Weights of a small transformer language model: biases, a variant of SOAP for these matrices.
Each number is 500 + 40 x the weight over its row's rms, rounded and kept within 0 to 999. Layers, rows and columns count from 0. Numbers have three digits each. The size before them is the row's rms in percent of the matrix's.

# k: layer 10 attention key, 192x256, rms 0.0934, rows 97-123, columns 0-255
# q: layer 10 attention query, 192x256, rms 0.0925, rows 98-124, columns 0-255
k97 101:454543489523419451454507470493480520507544536513473393535550502485393524472498505461451576474525505459538463476506507548525556554471544445545583519503546455495473453529584525487517476505529481482513447474532522498500514473482487513496533480483492623515478515506515532525505445552464535480509506518477460510498470508464482532448503546505490478539561531499496531499488488507544546479464433501479498458449579542490482502524511506532488451495493497509510492439561481482562498484468492470500497586458571601525511487520469546471563534493441545486526504510531459497497408529440488490515518492463514546477498605438534481529410406527516485523473473484384522459613448495495478493518531535466553428339436493473492481476535491475532514533489491428504470499478487476396556518545535
q98 105:458533441547517473554477498483461447417553490459516529559476533493515503451577478420496508541489455559558455593491485440480487451410484558469563459485433545525532472508528507521551504546506523456557474464526465554529466541544495507503554491508492426465514517501591524533486399507567546526534582429539488554426471503473483470478424471476515520531428561528503462549519546540559492517518499532481514495544557487473499484518465461475588543482433491493461527504496464523477563425544437539550496550552514443536440482527489477543435473520554513432535558544437478475468513443479477488538516469491478425527513516497442544491508499546472523492507525490519488519478574551462597470487522479427491460598516543481457531544445491514492499500483531474497488428454515496508548535543540
k98 104:475504449459474574533435503499520512503500507399493499585548497549489475432604461505446464522568556486511449538493502453596571510541505498482588451560481511465534475542505456492541470500486509466516499504453477477491438470498537567443550511460538509498494525513576513473532539521503511493479543495530499529381518551508490462506481502442496504469505495489454540514507539449492492472506478468526622454496531518607415531511458630453529540498515516466509542503553530510470596479497493491544527552467543520562510478506499531583515501516509496499532453611491461546509518469526541467486517484485487522450489486496524397464614507515547493471531454509479416507512509434525460542514514524515475457482485497552572521450535427503432479485504463479441538519497481550499475504479436
q99 110:507598445463468453491484543512507493533509480536431446484552475421435495514460449527518531469521491496492506491546470563489452470520503578511446447543530540506499442488504592466496521491498558432476493581491528516530434479431540531546484518540524525475516461468614438519538579448540463451494554510486510480449485438539559502494496540525505573510473495521512536491429484479503501564562483496536481510466442487555496457520436465549496438484508544527585585561530501479482477539480478570547528487486505545523407507497550464520521440531596477534450484458542511528512538481410448528526531496554511463506530532464499491533580483517559559511505458500501433496530430514480559467473515427537527519537408426507550415496482469549510483449534517526498465521505467454499504516534430
k99 103:506598455466477499433519590479515481502439476544527492417500382469514515469452519465494476532596500591467488533513456537503489467483439567487511531532513511527500484467481493531428490457479460482489442495534496528480483430465532544536520538468467538504556497478537494539553489504510540507484559424505483497507513507557493488487471515525563476469444540525478520429495516484475547436499466492490592477468400482483476437545434497600512485471468472551512530540468415431423551509528571546505491470497516563541534470471469402566579510471515521541524545563533516527517494477421484535527503472488441523525482518490539496514545471498418599561487499471537554538584523548502532474500497503516539510517467479449493409468461470478455509451509463518542535452482436435503505550539490
q100 102:527514489505486506490492508408477522469481532555534502499531521460472459485509469566564563423465551502472477593466490491496484480479460520474539491459501509480542483441482421507496532513518519520486439431506550578483487509486546431512497466419569459414452548489569487521431543553506482507470501512473545516433474520510552484461461462525439465474518522515466519543496456529448484429464519501521508477415528471483511422475381471517452429527538529522459481539519514472465528517480500478504484541526504504481482539439495514477545428545461435494510602579572473536435512538505452521485536597504502503499563449524509525579471520580518516538544485455492529565506513516513487549483450553536470563458530520564511540502467498503466540533575395551588431475505453476437456511465486
k100 103:493500478492540539519506511488535556444525562549490538518521509483567487509453442542569508444494480442493456502492497543530512523457437512469436539515516551485534496509477486454553512519496472488521484477516524520483525471499493455445470555464487468532419483506582490496481520539480435445506468475512578540453482508514522464457461445686508443533472524550485497516573439473498494484511527522485575468507501442518484499539492473439464444507483417500521594374529539460476474512478543444458497484510520498524538534475493454431480495481518511551520526590525547505525518530540459486494549629554455518444447524507462488470499553526527476522485472523541442533561534411455481541422512526535514552497503530554512479506457478465473510500493473563489377482494546501405458490443487
q101 106:506496520505462581459464479499459494539495455484529549448516485479465495545440517548529586468514472500479485495520516461485453378570524536434428469488497468499460469515458485498568493493504570523460509451461544412513478449582497493574461516493615458447567496413570381490520453473526484512559576525542510421597503513516532493442471479552538503483505578474485502526426525572547463483467509518579544457481490544546459531493582525472501541456508513539486540484494554514532411563492542454540483496492552429471502487534481518477495472514536505399511500522461554570450519499502510537599527515523487508495485520483522520441500545492534491451479494469458550526473472463516530507443506440525479501503536477499510507480560495474462507480502534449448436474542463444475506461526524
k101 106:548537533504546491551523493474436503494497453463470472510477492499563527584486580523490507501492550539432468558481505526436463496511496442482480537512492539544509539427486551534509539463470468528447536474557484557532522511488509491551532498508562472469462499551482441483510484382390503548512519477515558496458495535534576494554512559534459614540540524512557485557508459558512542449466489420539548521500422547468459493466449515586543589470403428498477501518470496460467571517552447458510522504500500460474519492463526502548519471606546465477523483496431454501476505520479487511496534476515487506471442441495523443469492467546498482467463491502469567488453446438560485437437488467517523441501487517513548465531521406520459449417509499474534468435524538492475531491561559
q102 108:509501528428439504477513495490481544462553519459585422450482509489531478586436478472484513470550541466498517519449550490460419465455523510486464455477527505501532508467458501434508553568486510465465523456525529474565505413501488595500487483526507449465494451484514502439507473486464561423566458463575512526510558459466528439485495522464535491510529571503490448447509478530506568457455432507510533500512510516504450495538527566599500479522556500510515531599571537571521468512460425493428508467552441475523571492550525470523539504557501497494508502413558496529530540444451522456554453486468582513504522515469491508519534606476461542443481434457487455521518562503423626533500424527489543513465491490467488506492496522485504561498500428501538499477500531516543484533517444
k102 109:493497524476504475569481536445532517439516526535510478520524466502541519524497452491532495416485449578439492557426510435546472477514483478536524518479459551523504523508488527561540500499458522454531489441490506520497542543540499515566484430508523566517485541494444484490547515585494473503528485476518430495495523467413451572519456477470523547461517543502417398423444476479433527434475500463481538459576497540530443483463516481560543544501522443444501548472489485546453450467480513565480538570530503510535526426456524524456424543545495519453482482512412549504540563501469462471491393489476550507537468583444530489544539472451544512498528482570411449516547529494539573526469490533560533565513500529548432459526488448485553436510512482522474454485477447517527491579518543
q103 105:418450515502553421480508500439486549544474394429521540524443501440553513473540549460517495579417481504524513529516539520468504484474527486492509585514571483478470515543539515508518477510520432519496545462471447484465512410468560453587441526502484524505491523523519431511496424476517503457492453489552563533428496543484478450488557458475510561523557444470572463445531462531510523523463559509489501514523504518490422462506493418462494546534475552518464504509506546532466558546518504449545563449553506514491463492428557550491515599471442520499485568536493580549514498467474560508481488479522553499431482575426505512506532499517471553519503486443582449466511465471565498508481491484480489470495401563554513512522501499489478471472628525503507515527440475532515465460531525
k103 106:533498499512513512429504422492564537491484470490534516496500516518475493571486537458490506447469515442478493526556500524476590465513562491506487552522531472424466533515542466468556504511518579527544534512520495495489541529498484470566491537419461533610482476486495521535499451466586459473483554439582504505461542493487482505496562591393509505462505483482513420471495550592490537477547487540473483452505530513446450521456521547395450484473516507556523509618447529471493505500486477535452510489599555503515519495455508535465464423540533533467471539539502478522506459492477462511503435472478409414501542484441431511461505546462500438496446483445516453536483440510518435457510515481548587475542588461478491557538534510463489547462494490570516492520504510572517480523559510
q104 107:508511509534536513489469543491489515560594484483448472542512541463511484553511605524518554493497459469413475398488533449499486484539521442446514557493517536497566557463541508527398453470512486482477544517462520450556540514481511513485520545480471463566441503528522456518517489480464483514562478524524529561486535538548441471534545482482485564375454583500483408580529452489546518526498530477479511534501506504489559495502493541475544461462548441508600518518504523502519512468487496465475525486464546473503439533511427445445459506483394504455542583451553576521498474379502513490524535576532523547521500467592483459475509499494437488480487447514460528506397494468577531471505464502477454529510477526494512461428483523538451493496532457492510513531522526492430451446491501
k104 107:498565533560497496463492504479474469548533475432546510465461475448487464524515519512462592486479455453484506458446524500527500495486439490507454538467535506511576476499534560486473488551491438479544505518552547509481520540454440505524498461487475604499492505561504564554548508424406509530546556448489502493512532518539513444488503483519529542556476551467481497487476503465460565467461557463460452503558578488463453560525530484479445508484442474518427565542477560523439514496467476520487526537523488512433508536468489520454433526481545562419463569474547435378530541468561534489452493450561510500467515469506499505537575512553498525466490477491593519516450526476530565442497480547480531589572497542495428519475473445521460499534508506465521545488402482586429473509433485
q105 104:462441459579511512502564530501467520481536504520536474501501482455537465486496434539380549521516483452510486496477543556478568518521459555491542482514476547523551571502495467514508532449486503555545510490447396475536447526439479554533525476556527525548493528462441463503457519465461469531516550396492488518481496474564512560529523469500534494539474548461434512390510497590501572425506447548488510428438518450463487448468615486527486483474460456442503436506536538532454546482511435435494486564449560544554508488493497541479472549441493548615488438547520451486484494508566481516490552491469451526547549517481532491493453469498533511484488535515528462510532478487541530452469536544540491479500497500480460438543515525497528435515509509469514575539469501457464507442612506
k105 104:506436433481491496494561495457524513499501534568501470490517502536520427481496410447430539490473556532485471548464499493500557516550486545518520500536478481451562437506556473436475533433494439533513586522428531611554480540487451491515479511507488539517505509478491483457493544439510515510400541462485528443503522498555526516545540505466500535576532553427497458461513533503530454478488468509521453551438528519535454496452546454494424432520467435501546523478559547504507492500526502427513468578480513464556479598516499515529457567480517468507519506491458441451471430475503558527512503467526428487500516570556449562507491492462501584461566558540450423462524559523559484494496489452510437494466507528489538525513513483466493421550468524527566494538512553425514405431513537
q106 105:488508512405437463543413563488544524489512487463457492527556457514496484519507491487549458488480410480511494469481497502464469436498557570490549420507422525463483509520524591433537551478560521519510478510535569464473542487493566456567489483554499479459554510519521481512499491497473507463467520529446510526487510440525426472492521526484510542511468523529509537423503454520477520523455489479535475531497546535473458514487483490430474510467489484507483516468499489533488502478520476431487496501474580501500542512524412515511485565541469450646432539494462467488532511511455500559474483481472468493511628557515467435567492568509485420524446495592503463497497436490513513571523525469501497453458482601433470493491515525496450458465511423546543504586460490541481439388531431
k106 102:520503504420537482503489521500552506469469476546481546443573419543473560479463518521467496502467492488562539494532460499496490496474524534495510409467414456447515518488508490511540493452545549477543507517521463542481497505417557485514551458488451491468536537457491522539466463453542527489466503521517458490552513497454489516500548525477487543549508537527490461487503488565535468454512408531565421500506533568471546454483430531537549510483408521539560594480490472536498492427499510543538485463484573487524496527552448480432429581508498502508510514583517524424498535585525511513554472442559469494503567532538511450554521480548505458522505534529532584524518516417526443591423533571465499447499495540472511628528492536505446512517476435546528456477479484502542483413528449
q107 108:528516501504523501416524584561492537554504490498527578420547538487476566410505554503475448518613481455486528506502555508553514504510522512495534479575489539529491454505454535536485493505534552459475433592542531512514544538415514517529547477490499503559533510453586522476493491540515545460408502488469517465508502531482523471458505498526553530453504411456500507485549453450435416460509493543483504578476471480553591485515499519502499443528544517484495569464504525507515491486579534450466489517493510553494611419473519547505536512504529466488483528511540508427537456426512576475532463537487528549511457556412510527528476433492496471474542586510517530522485497472464548482389458510441508478562517499493488437533527541488533502553526493496444457440534478560487551514533457
k107 107:508604563533496497452502533470561535424526448515495532397420515512520501490596484456534536437596519546499537541562551425508482532468463436502525539490456563506429466501429544506431517444526519517491494517500505527527528545513527482503557472511480458526499497474502465510535522494511491458471521551413443466516526458551517485497541491459455469470460465429518558534508478539514459423483377518487452495524477490499517504420456506496485483518539497502525569585487557443488472468492503453514556516477489465514543450499468479483551530498529425477415562489489478463494547503505546505515538483497476495474504441473485510450520564516454476477525457506493459493454463548528529515494479481489579500535542478520606514564481481523561487571461471488415389495497565532478566577530549
q108 102:520525491481517517521434546525507511566514485494444528418565562537492515444502485535463495504481557538517517512491520555471623550486492467523525452513556462516499519491495436411563458521522499454449558468484530578487492523544468527514501504490504558566488473489553561539588477454459545538513488488549531395547494465459517535522508558530498420480527474491476525503472539542498543487529479481506492487470571472445442516537449543524478553524483527452498458568457481441459544509494428535463505481460528491557510536468497507503431455515538425497505443581518477438478506488484551507468528490512519527482504554494492558445510497523445448481547400470509478543434463536467468574521466508444484468488504559439553587546513604513450518435522439565434460522458523441513470449565474
k108 104:522438572470440538514453488438535493535469430488463584391438541534477477471524526504436481513517549567522516548478497552519485495446534510527512514542501450529469467496484436459540524502481498504524564504559480464599517438505495546545489475596567502519450502496495466548509474564457572515513486509514587536552493452490498473510465521520480476551499518487466500472471479475440538538487437405467488570514488525509523499484513430533493486576543451434510552490482465445530542568413490473498525482569554519521444504478492533481528514472554511567502528446513469437544456520549479545525518528466471480593476614556494522458514492535487495492536412498522451446534511532521458529472497443511434465483501520400522525550546520478467509436496456549465507482558501595514523467444486
q109 103:513548556492612505478489504467480485482574541386551534559528488495582466482551416505518486553512471540539519473525450444535473518504482442503378475476475469484519436427470480473471482554528572521554537460575498476481459544538548493474501541555535453489525496429478445491517537459472495540482471510466527466447519469471465501463519522490498530438534504462442479512441466452510485498563462489468555502545491436506443497485530452520490488549629528437488484498467443461515562537478509464440466480456482556540565493488466514535517471504484516484461504493526591457529501538490487489536516527447573507472426548579536535546501558544541527606466490560505500479440495550512504486463531478555474472586531509489516536511633510472472498489494506497559455520518489493525526499441480
k109 106:443470472475493541517546510589452491484443478535546542465514543545467528469454519463489567459456507493482554499503479464530408624518544439408500557456571518517532473492494499554569481580504510480536490546545492568440452530484549463466480590474489497451522468482496515506452526501424448532492400483465476510551562514494552494490496475539552506461484479513537508515486540569508496436470545432461550441527503534491483523442509473505482464522509429496515464528495464528509548539445462520456469515513464548528597524558503485493499535454498510481492517457521572498498492479462518505498543485357506504532500534554537435528475528524503458514548514470534516491456536509546449487479468523523510470537506528506487559463565424517481439543570498657435509551489476517527476511543461
q110 110:463505469510496496533506540483424465494531478435441498477462489499523480506466450531526451575453537461463457556482489534465504504524555541548544469497458535465604549489537474503406477422470443518442476496476450530512532481509488546517505511446469466543466562463541493451535503532503502510496525446462504563534515493445508565505501529539587491470481496459577574532449433514552523501490520464458472447531406527540554495497483431456507514512501553488530477546480496588511441495478473448482519510529412515362562462502533563528495438566477466500478548535571554501495408566464519546387504503485506508529452430531517548485448550486467518443469492454460489498480552542517540459452538531494427489464515537482520455507474486509509577530508460553464492490457497469474556544536560
k110 105:497470444434546471520498533510560482475502425475433450610510463549495514457530494496545476501462535520469425463496531518489467523579497510486447487487473528500522486515568475498468518530512510536472534451549463514495482431577416485533469502487548520567468508483522538511514524526510533545559552478462458491560399494445568511500499510567552482490478557519531560481489487449542523488367458515514527548374543469521548492488513523402506499498481505500567485520486497527517489487455572534439470488514438479421527521463568454523470555537487561551438477498499487428491512497464528493477461455467520500482476435469463575494472541527514540454507461455575520545480524400545492594471468516519506498457544465550511435507429497431551515478493434488497512508441550486567491546488491
q111 101:502488553512557513477475442488467523483519501480456460562571442547483594498514490627522490545474526568510481490499448420489569539504464560465490561465527478496522470513490499425494578516471512477447440435493496514497566521544540465425565457530521491477521490389563571538438558554489541516538378499499534454484615536524481546535464496523532548484464446479520461540491493517523488474477473526546482493544537502488527527496480485482478528512546505442528502534461454537527541442506492485522459458522522501551550547484498517536464513471530497440541580520505513560528581528433440564460507487543496602501475452407473504502537442465476497549495505389474529485526465555501459491493573487499520447443490528482508493460487473495512501463480550473493504539487467551524531428509442
k111 097:487427513514545524522446583520464503472519487484518463508494502525540529463520516520520471511506503524502577447484464518403495530433421492467493497494492524487510485538470483457531495540532504527512441480514544582483468535518532433463593491598500492497422485528473567486505570526563480558546425490526482531500489440481399474582510527525550583493465477523500465502482512515508508458479419467500503506517445519509490523530506538473514534516531528521513454538559571573565494437472546492490524474506464507468508536491526512474423526421533469429480510458548529524500493446469491576491437458560367531525520439522558560516479564524422586481456442452493436476553465493500454443421540493543486420475446502519462539451500466461470515461502544471514500474507477577524523428489472
q112 106:453497421498518484579519559476473590498487446446471545557479579524464545565464509486544479435526471479528519588453527505552427504525470476502529483521446527438460442535504548490540443535527540487468500519526455498533553493429543522488537470491486460506505457490476535553549539568491488570484469448502524471531573428486500515532514556478469513500478504472537470522542620510508457539452513518505522434523555527517495549488490547489460498471520470496509460562506507472487462499454513521532427496612456546548455498547543471494500529467430537477479520502556493561515421504428485451559449545550520517513527521459476492463491505488564474471509506575577438517505531480510452501475485498480483442456437422423512469462475511536407551510549590467482447495527451395452524460502512
k112 100:534506614387448516511471510524552529475550551531477570504500483484512456473588473457518461517503475482498513565484526519507518441487500485512476478532423523532454484477535473534480474546479476448565498452475521509450557516461475593462526479459439516475557479472505521451416526484388549462512493400544452433479490484488469495481481596544498482499436538432503481441458545493453556519499519589477588517509474517538528504468539444494424502442451507504512425569519545481451500465501563525538459495500428528485542517495484477510438494519483548430493556471519473482520462448489473601434499572548566545518524480501462492518529470494510473526473442499556482511486495496459514506524486474463524448472503571514508505538524486505450527457458548420469476541554486472516550391492543
q113 107:522559435500558529488578480445574507493525571479470507463564437484511532469530468571493519522520472546435502475488508514526517491499498532494493515437515441464435470510604531461540485487508488491506532509550486595429520486565480529492571477503550564522501493450458557552483515439504480561506559516460520471517524554468495453496514521505518535480518497505550541515450521513502550463419490536504542486432512530514477547515457404463543486456547516441382501525532402481462506492496454489494548499469486451559546381429504529522482545454532529552479463427497569466487560394505540501513551584466507503527498558511503450480508549529476469490536484498502404501513477463531536527547474474492557497482457369490424500525483510495477493484493499497502520561478566494420505510466512
k113 106:491576530560517495520537437505496516491472512550504531501486420450466515445455507482500477471471497489492526459500480486574548470522551449529478445471553498522569431521473523511485533459507519521515542420504481434467510558554527438565511531494564520488506489510466527477452549524462511535431520520424503492566508453565511473521511572486505431450546501501492461525473541481500507435571430501521494501530455547466576516493488475494517512553450495492521499530521506539573543524521463482547510455493412557516510444513541479538448433536562492535587492472480443475460486497562492512506539496443378520496488545630485463475470405527503548436548442486495463450547439569493495416503511567476547528535534485523564493479469497466565495484529427470484425503533517528506426463448433
q114 100:464549380487557480419567466521487441453547479561474464492512560513455561479527531543473535475458470571524496500561466532479512478477474507497508514476558530487514607537499464492460520452524443466440529597465501416546475471500524492479526503498535500461474502412460528521518540512518464503540458494501495478502494548511474545547513504471542521470507415504511496451566472528471480540510524484489553548535494459493480419459587539447510524501532501519461540483484522491488517465553537503355527439524486530542509492555472439507557511564525465494517539430430547505432448517460443558495504501384501495496506466494472573517529579504538476553498526553533529476506576487552467508465435427503472564451504507542528526553578504521512554467451484515527488511473448476484525429563511
k114 100:465517483528636468454532476521462456514430543507509522436486570483446491422474547477524442487471531511528537535552480472562517546530460462473546410622468514488509531453506509430409482523522387425481538519471510468527528513452502488535529512514459573490421548502460539508542519478520471491527478469493547479510493472425497455516584468468478484499540572558427497435528555520487490529486441512531514554566476523502417489470553557455525554526517441567497522476513566467518534555482489425476457484519417558481593450459554517471505450532432424568445509487475469502509496470493507534553540509475490443481530441475484568474532534494489502512538431491542537475519514481478470519549481561450451535451528461538505465515507490516471558490498496495522543510482491473478479480496535
q115 108:532607522590536550525523491524471546456498445453480483482472502429512556469447478478538545517468538454551455484505457535443464476487492487506521524508510472548458500453507506469506550515528427468447506572504525478519441523522587581449537544489549573524483532500422527554469484446469477556526508530529503528497529531409504509547495507530503501490521507551465473449460520424526507511433530530550510509467497507516518494448551512496528450549527494562490561441489513508507472575566522473445479500466431504503498466511550426561472463562508422530491517532481486540478620557431530524541556602478468482431566461484499465494517437504449561464539542478433562445455445423475553492551556477477480443468396513438495482461454488509515483508521495491473492516472476507506521443524554
k115 106:496564508468503587498519523534497472456516494527574461447516489491565499468497541496554505519503497534469461496487510597495469420551507518489616564547473445568509426460473504446497496523553498500456534531453511487435473529545468574563445569473527512544455548441486577485454438484507519565482499515486510526431489551459479473521541480528507555540507509504462483479551506483461522538583459536478472491448525442486474558478541540560560473431474486444446523448509491467449494498476530470524496485522460440423516464470441470520477436500527525523544511533523417516475518532509507559545493572486540492489567463473568491565426508584459546457530463519508476472504414524430553471483485523443523563487518505455441535421501421488525515536507459497472540482440546555548507489578535
q116 107:460557576469466550549528499524484530430449503518608473518452525548482445440463534463511430494490561506446520520556495481517465438551513496501461500529481400496589463514505483480457559502556527509550512477514479470557494496539469475591478528478538594581494516452493525552487449575497488534497539512496428482554494497526481556483483531458447486476487532479493508496517405526474572490600496573563553526502521402471521504519435488421491419505514524505520510536531513502534575469505517429501449487533504533504483410417588510525491506467497472509507562550535488517521609483503549497520439441484468486483493503523452495500508516462538484509536437520523455500550469482512442520471534487505537509573489552506506559529487478502529573516485529487544576555553437517488567499475456
k116 103:481501515438471563509505521482522535469521526488484484453521597562570486490481491508536500473486565525452564619566544481520455485544541448449486595475537467516510565504497479474554521470481511496494471493448560451516483495609532580536480475435484498499535481465464482460490413542511507461482482584464422449535493473583435525456482520593490497481452483463548531450521478497510499464550500414551469480522501537463447541530542518412500472507428538549540491455551534459522518425486479518502535508516484521503452540486541530477479491502464452475540495475482538455463539524508535462549529448526492494508541484533491440454472581508439494495505425516485488454458569534486514476487513520535515495479418506476500523450509478493470579509462625539576503482472388468523501476437457
q117 108:425566535494555452473439481484463470488533436521504487533565422519522511501425489533473478476502492477454475495511513474514495545445558466452520490467546450466489504462424435523398486534450502488527503484519533548442531499493523489494471500514526485525456501527431511524485545502502458438460543559505529498501485567526479507577530500428577571523560513526509451524516512486478502449510507504445559503524517497498554483551462505412521517461410522578519527472490537457470529474453549466451486530516525530484436510460412474495488555566546453464493467468506509540567447511519502498562464548498499515493466530516483531495414483470555411532491522496453522525519497441445490538515611537519512485541443510461544396606464558530593567465473568555485490472515491526558452496588528
k117 108:496464508501503457513537471485507495440579401518560450481485475541487545500504489523482440487481467560533526487509504469559503465452489478489491512449517437510480605475522432502461560502527457480592441525495497463444525497541478454496559471434498455432444523474479589538457489487441498503497491573460522495512525517515441558531481413460516518460532500503485583492556476521543542549504471511535517444521505500558490510457510479447530436525555541589454568592457536500480479554465556443499556493546512506548397517488446469416466567553493482477519529451474491563503447530492555558538533547517554539557487482444553559479468499499460474473496571507540468484534491475539474541525461515492470624543503527434500514461503425500496529469513490447560478442493471486444478483537549
q118 104:591531468442539561475534517533486499551483444442519528497464511471438507505529440520468512371468530466518526494496453503404519431482492529514518444485481489471509549513496505464471563501514508451525501507435476488578407519524433494440507423496512544463418590534497506514467483491401459562501512575545566484554554517520517508499509508491492509514480492497521506520514484470488492578482454461497467541517498543528454525525520444551449439491477486468527557532487558520486575494472476532432473500494478500499483496517473479443400500421467418511394540446529508462524533496544561473519470498481502498447458473439511557566494454483471514506536493454553559525454489475483459572533534524460515476532563521623546462527483539517516550579534459487467535529437527558498550512489552
k118 104:531517504435480553344519461554488517506570478409539606504483534481476510478489519444547561481434518441594546489470521496529493464531531486469482522494503450508513522547471539450449464487474559474549515450427534457532477428551440528537482473530501491450483584467527475564479410564478465486509517515486492471496511488540424539551485534543467572568457510537479504528535488460494436538505470410533532563524526578484492519510474443552507480488485465391472512502520553543467566495464530510539511481473536488494537479499453497474436463431477374490498468461468486458486479468441546496557503535451477583475506481492515561529490526482454476546485517422514498533489478523575531508535521499508510505490513525569488520537475523490473490514495510488494512446488544498562532595564467
q119 108:457485474473413535517503526485549526505525542495474542516486519555462446551502468498560464450532441514522475427536490505462521494515459482512461528458486487482468522467478528499443459505528431459564541490524491488474503446536538573484524507517519513607530599480527406486502476530482521575508454516500520466513501557509421497474434481492486512472509604502505471455434429453518530553540461479413471507523533455470470456488523496503477498428458548476422491553454501517463519511541530523426539519485495551415513522503521490497593513528499508516474497507544497570498525454613534516537486437520493487500537566483494488412430418500512462475531515435452440505505548513478526481494458567559469559507537508538474433556484458511474406416507513499514446521413465467493468427556569
k119 100:506461461451466442472533489451534544503440480485441532534579500501445499493450499481466533421515626529489522463538484491495532453509521464504492503369502454510511470557473424538474485547651451472531492536586578563473462470479396531527519478457543445461531520465452551444445525537464540490468428486489551539511468445524597467509486465470422481580422570574531497517507515487493517478541548435523487534546522471515487462499471542534546554519466503485527594498506495494491471522524532501506489429520540493486491547510560525473489473489447481516500518503459518545540480458537520514502519470523485400494521531456478474488519445464506506463494458507563514510552479511520542516515479490496516514524481575518476425551519473482484494537551524427482501564512447503484431474515582
q120 105:494475621489564476461494463561510478533450480479544464445433605526480458512491506523463438513503526529459457502478518505495513560503498611487511554547427553472483477451510522493520535543540495552528526484471524588549479564434518495455580523427440502527561533556456508502581466508536463525542500575411495472402529445523465517491544486470488513444455590484504504498468464548446529484492504526510459526501520505479524430480498581509417588492498503521552464535441489493505477469487505473492491474503576524489549525530462409460517473454510515462495484529481495519498550495578438445513457549500538505527460611501479501542547535504506501535499515502503481480459427448527551478451484595540477449506524455446506448434502493456480558517444503567510493462446521497501515510531473
k120 105:537516562536538471407433545494483512524514364467554498423454493539489520577532487520422536526533476535439510539375495539538493439528476526499496453505490529493564525506532541554566528510511488436528490508503549497503462531475437531486450492457521508424542435499417496443476572495470475429555511595494526505443520456541429483400522457485457450526460505460492490529532477507422493510469424507530446540486544551430506451496513535427420548514497523508477496498480469519513508520465528500509495510489448517471551568531529506530566524476478529458565434490478544495519546541508517525484495515529515523502537523499500563437521514517528472496519456474489438439514520514563466488419473519499464431466497501504464468446509509547488514572564532593462476476523580469568523503503537
q121 104:511536508485513482450528442415524532425467439540539464592476499517532453490520577440440448493494521504477480549481417480533523449453584491484488448533480503474414553506504566519460520530554477463436413531492536528508496485565515535526503626493434525501418452517551486518513600483496486513521505479440484479580484519572541491510525509468499553480556537513532524487518507505492531482497483583509483574547514549546489475511500550523504412547482524486439489527470555514537555533419542516551516482458448517482551502534478517450472509529567521419492429485520598528484459562501513497538493469483495534499496532571479488487495490521448465555518590529588516511465501476494528577516541543509489454482536572443523537474488489514537524510531461461491509508524537488440483449504396
k121 103:577501524507500487513567511519475535505565448549510503509550509457488497549490513505440501489484557504469509517483500530533487513502549590534527445509516509476367551508534614541523484549469490528539451549417501470484467456517494457529518614539428436466471482369513443455554531464469459535543520458496471535518489542545502488523542499570505572516425496562452524484447519517467490424537512570518517409492531532468517500483542555491580504520485516503507480533430538461553574483497497542462552511510514459467465429496511541515397492444507522506464480535523496519487486479509431476529510524504571521514504461537528539515487432451542453494513449469555463442513536452516562519531486477510445531438498551449583493436491567446484507594507460507483516501449481487479516466516533
q122 107:454521462500520488486466469570485510569494552459486490521532469475536518501487477490581532488470545489502507476529512483403578512458547541505436464480452522499394481480454520455427544476501525509484468531496422465491457602441530450470466519472561499463532494538461515475560483472502507508572541479493474452536486434529508532514541494504581513556571488483517537524520470513533455507439540502509448494449482414453489523494484579377602511533496452490431512509538451511450507529489527440509531499490477550579504472523555448504516506453565471490555501484578490429522523574577527544564469458466580486502456471445503535466508467493503512474524549501498501499501453548490538500553517499443430518509508490474431496494532492469393540537464494498516429569540501408497448504532435
k122 103:516466498439479447494523490585408500529498522524512446505427474516529539546510509457537508524475508495455462532484518464440489512513506423452490501548460517508489499496476457477474486513460484449515466495536475471404536426451472508465569582539484514463508515443504495443501481502535531505470474539529479485472487459496458484517562471476501521572460510521524540521485457442514566542494521472462409402403401535484517490554437456462508566507483424519460549518516477468460530555474433469476531563500392507536446458544477527518531498519597502508522485519460499458530577483451547545554544546559598487572501479529465540496528520464513493538534479507463476497518411527538406525461485518512484510529540515545549543512490511420506422556539542563540486544558448519510419482468514
q123 106:471523440552497481529494550478512527537553566501508393512511591524539521437536536516486506570455526503501419439479555550435489514490456494449544482527565519471491449456538418580510464536473452544517542502564559515488471448516560507469537434484488539523523461483540425458481467503446507517547570520455461470467421488506455471564521479498507461538468567499538516487532484492506519510461450500463434528580532511547479555543484466451467456473536513529421506495560446474499428493503464507438506514545535462525465546472553604516440439547522471537478546466495481518505517413522510485490431438521517473492504522522501534521478549467489454580440569445583503454522528472488461463516537461483438525477537539532457520435512503499502417551470485456457505541493498420563508461515531
k123 106:414501475545522497561472505477498541496480566516548461502534536563455566479475428475487442486531471485476583494571499446476532463517463558486425471497542463504517480541536521463519494515508506510503534517502463513462453473516540511511519484430501612575488517479518447421486495548465493503465548502487538473489509440479507460517508470495537509589490550517456552499543473553526486488524443462490491523515511546462556507515538492492501534512544483510473489568412531503475490566488483519476528473521682470472526540482544470504475500541514479439528492515488456468521459475538434456512478529509584442501481520557467504458537463484516529451496478488533536470524495543494452527495501491435531593489432477562499515437514448546539413439504480465422503465648417431582549479505500
q124 097:492457529571532520451445496512538533436502455415491540588509537587440537535441440525481479544515472409478494581555472441528488423488469493501497516533509523489413517502442414498533461505453453522517575465532547481501494509528447465486467489431496400476487465476549517567507492512453554487472441557399484443522560522552524515583498469494491430488424508461495544458487482479504542495573464493569428472499458502484537496536491518481517499517510470553522548515504472489446526538560486548485502490509538473423478549494491467499442571529459565503511495457518428422479535494553481511473517517489519513583464539502513555590562526500502491528495498459514527502556521458504545466557485563470532508521508536518490515470476581502477483541443523410508533485550420473450500506561470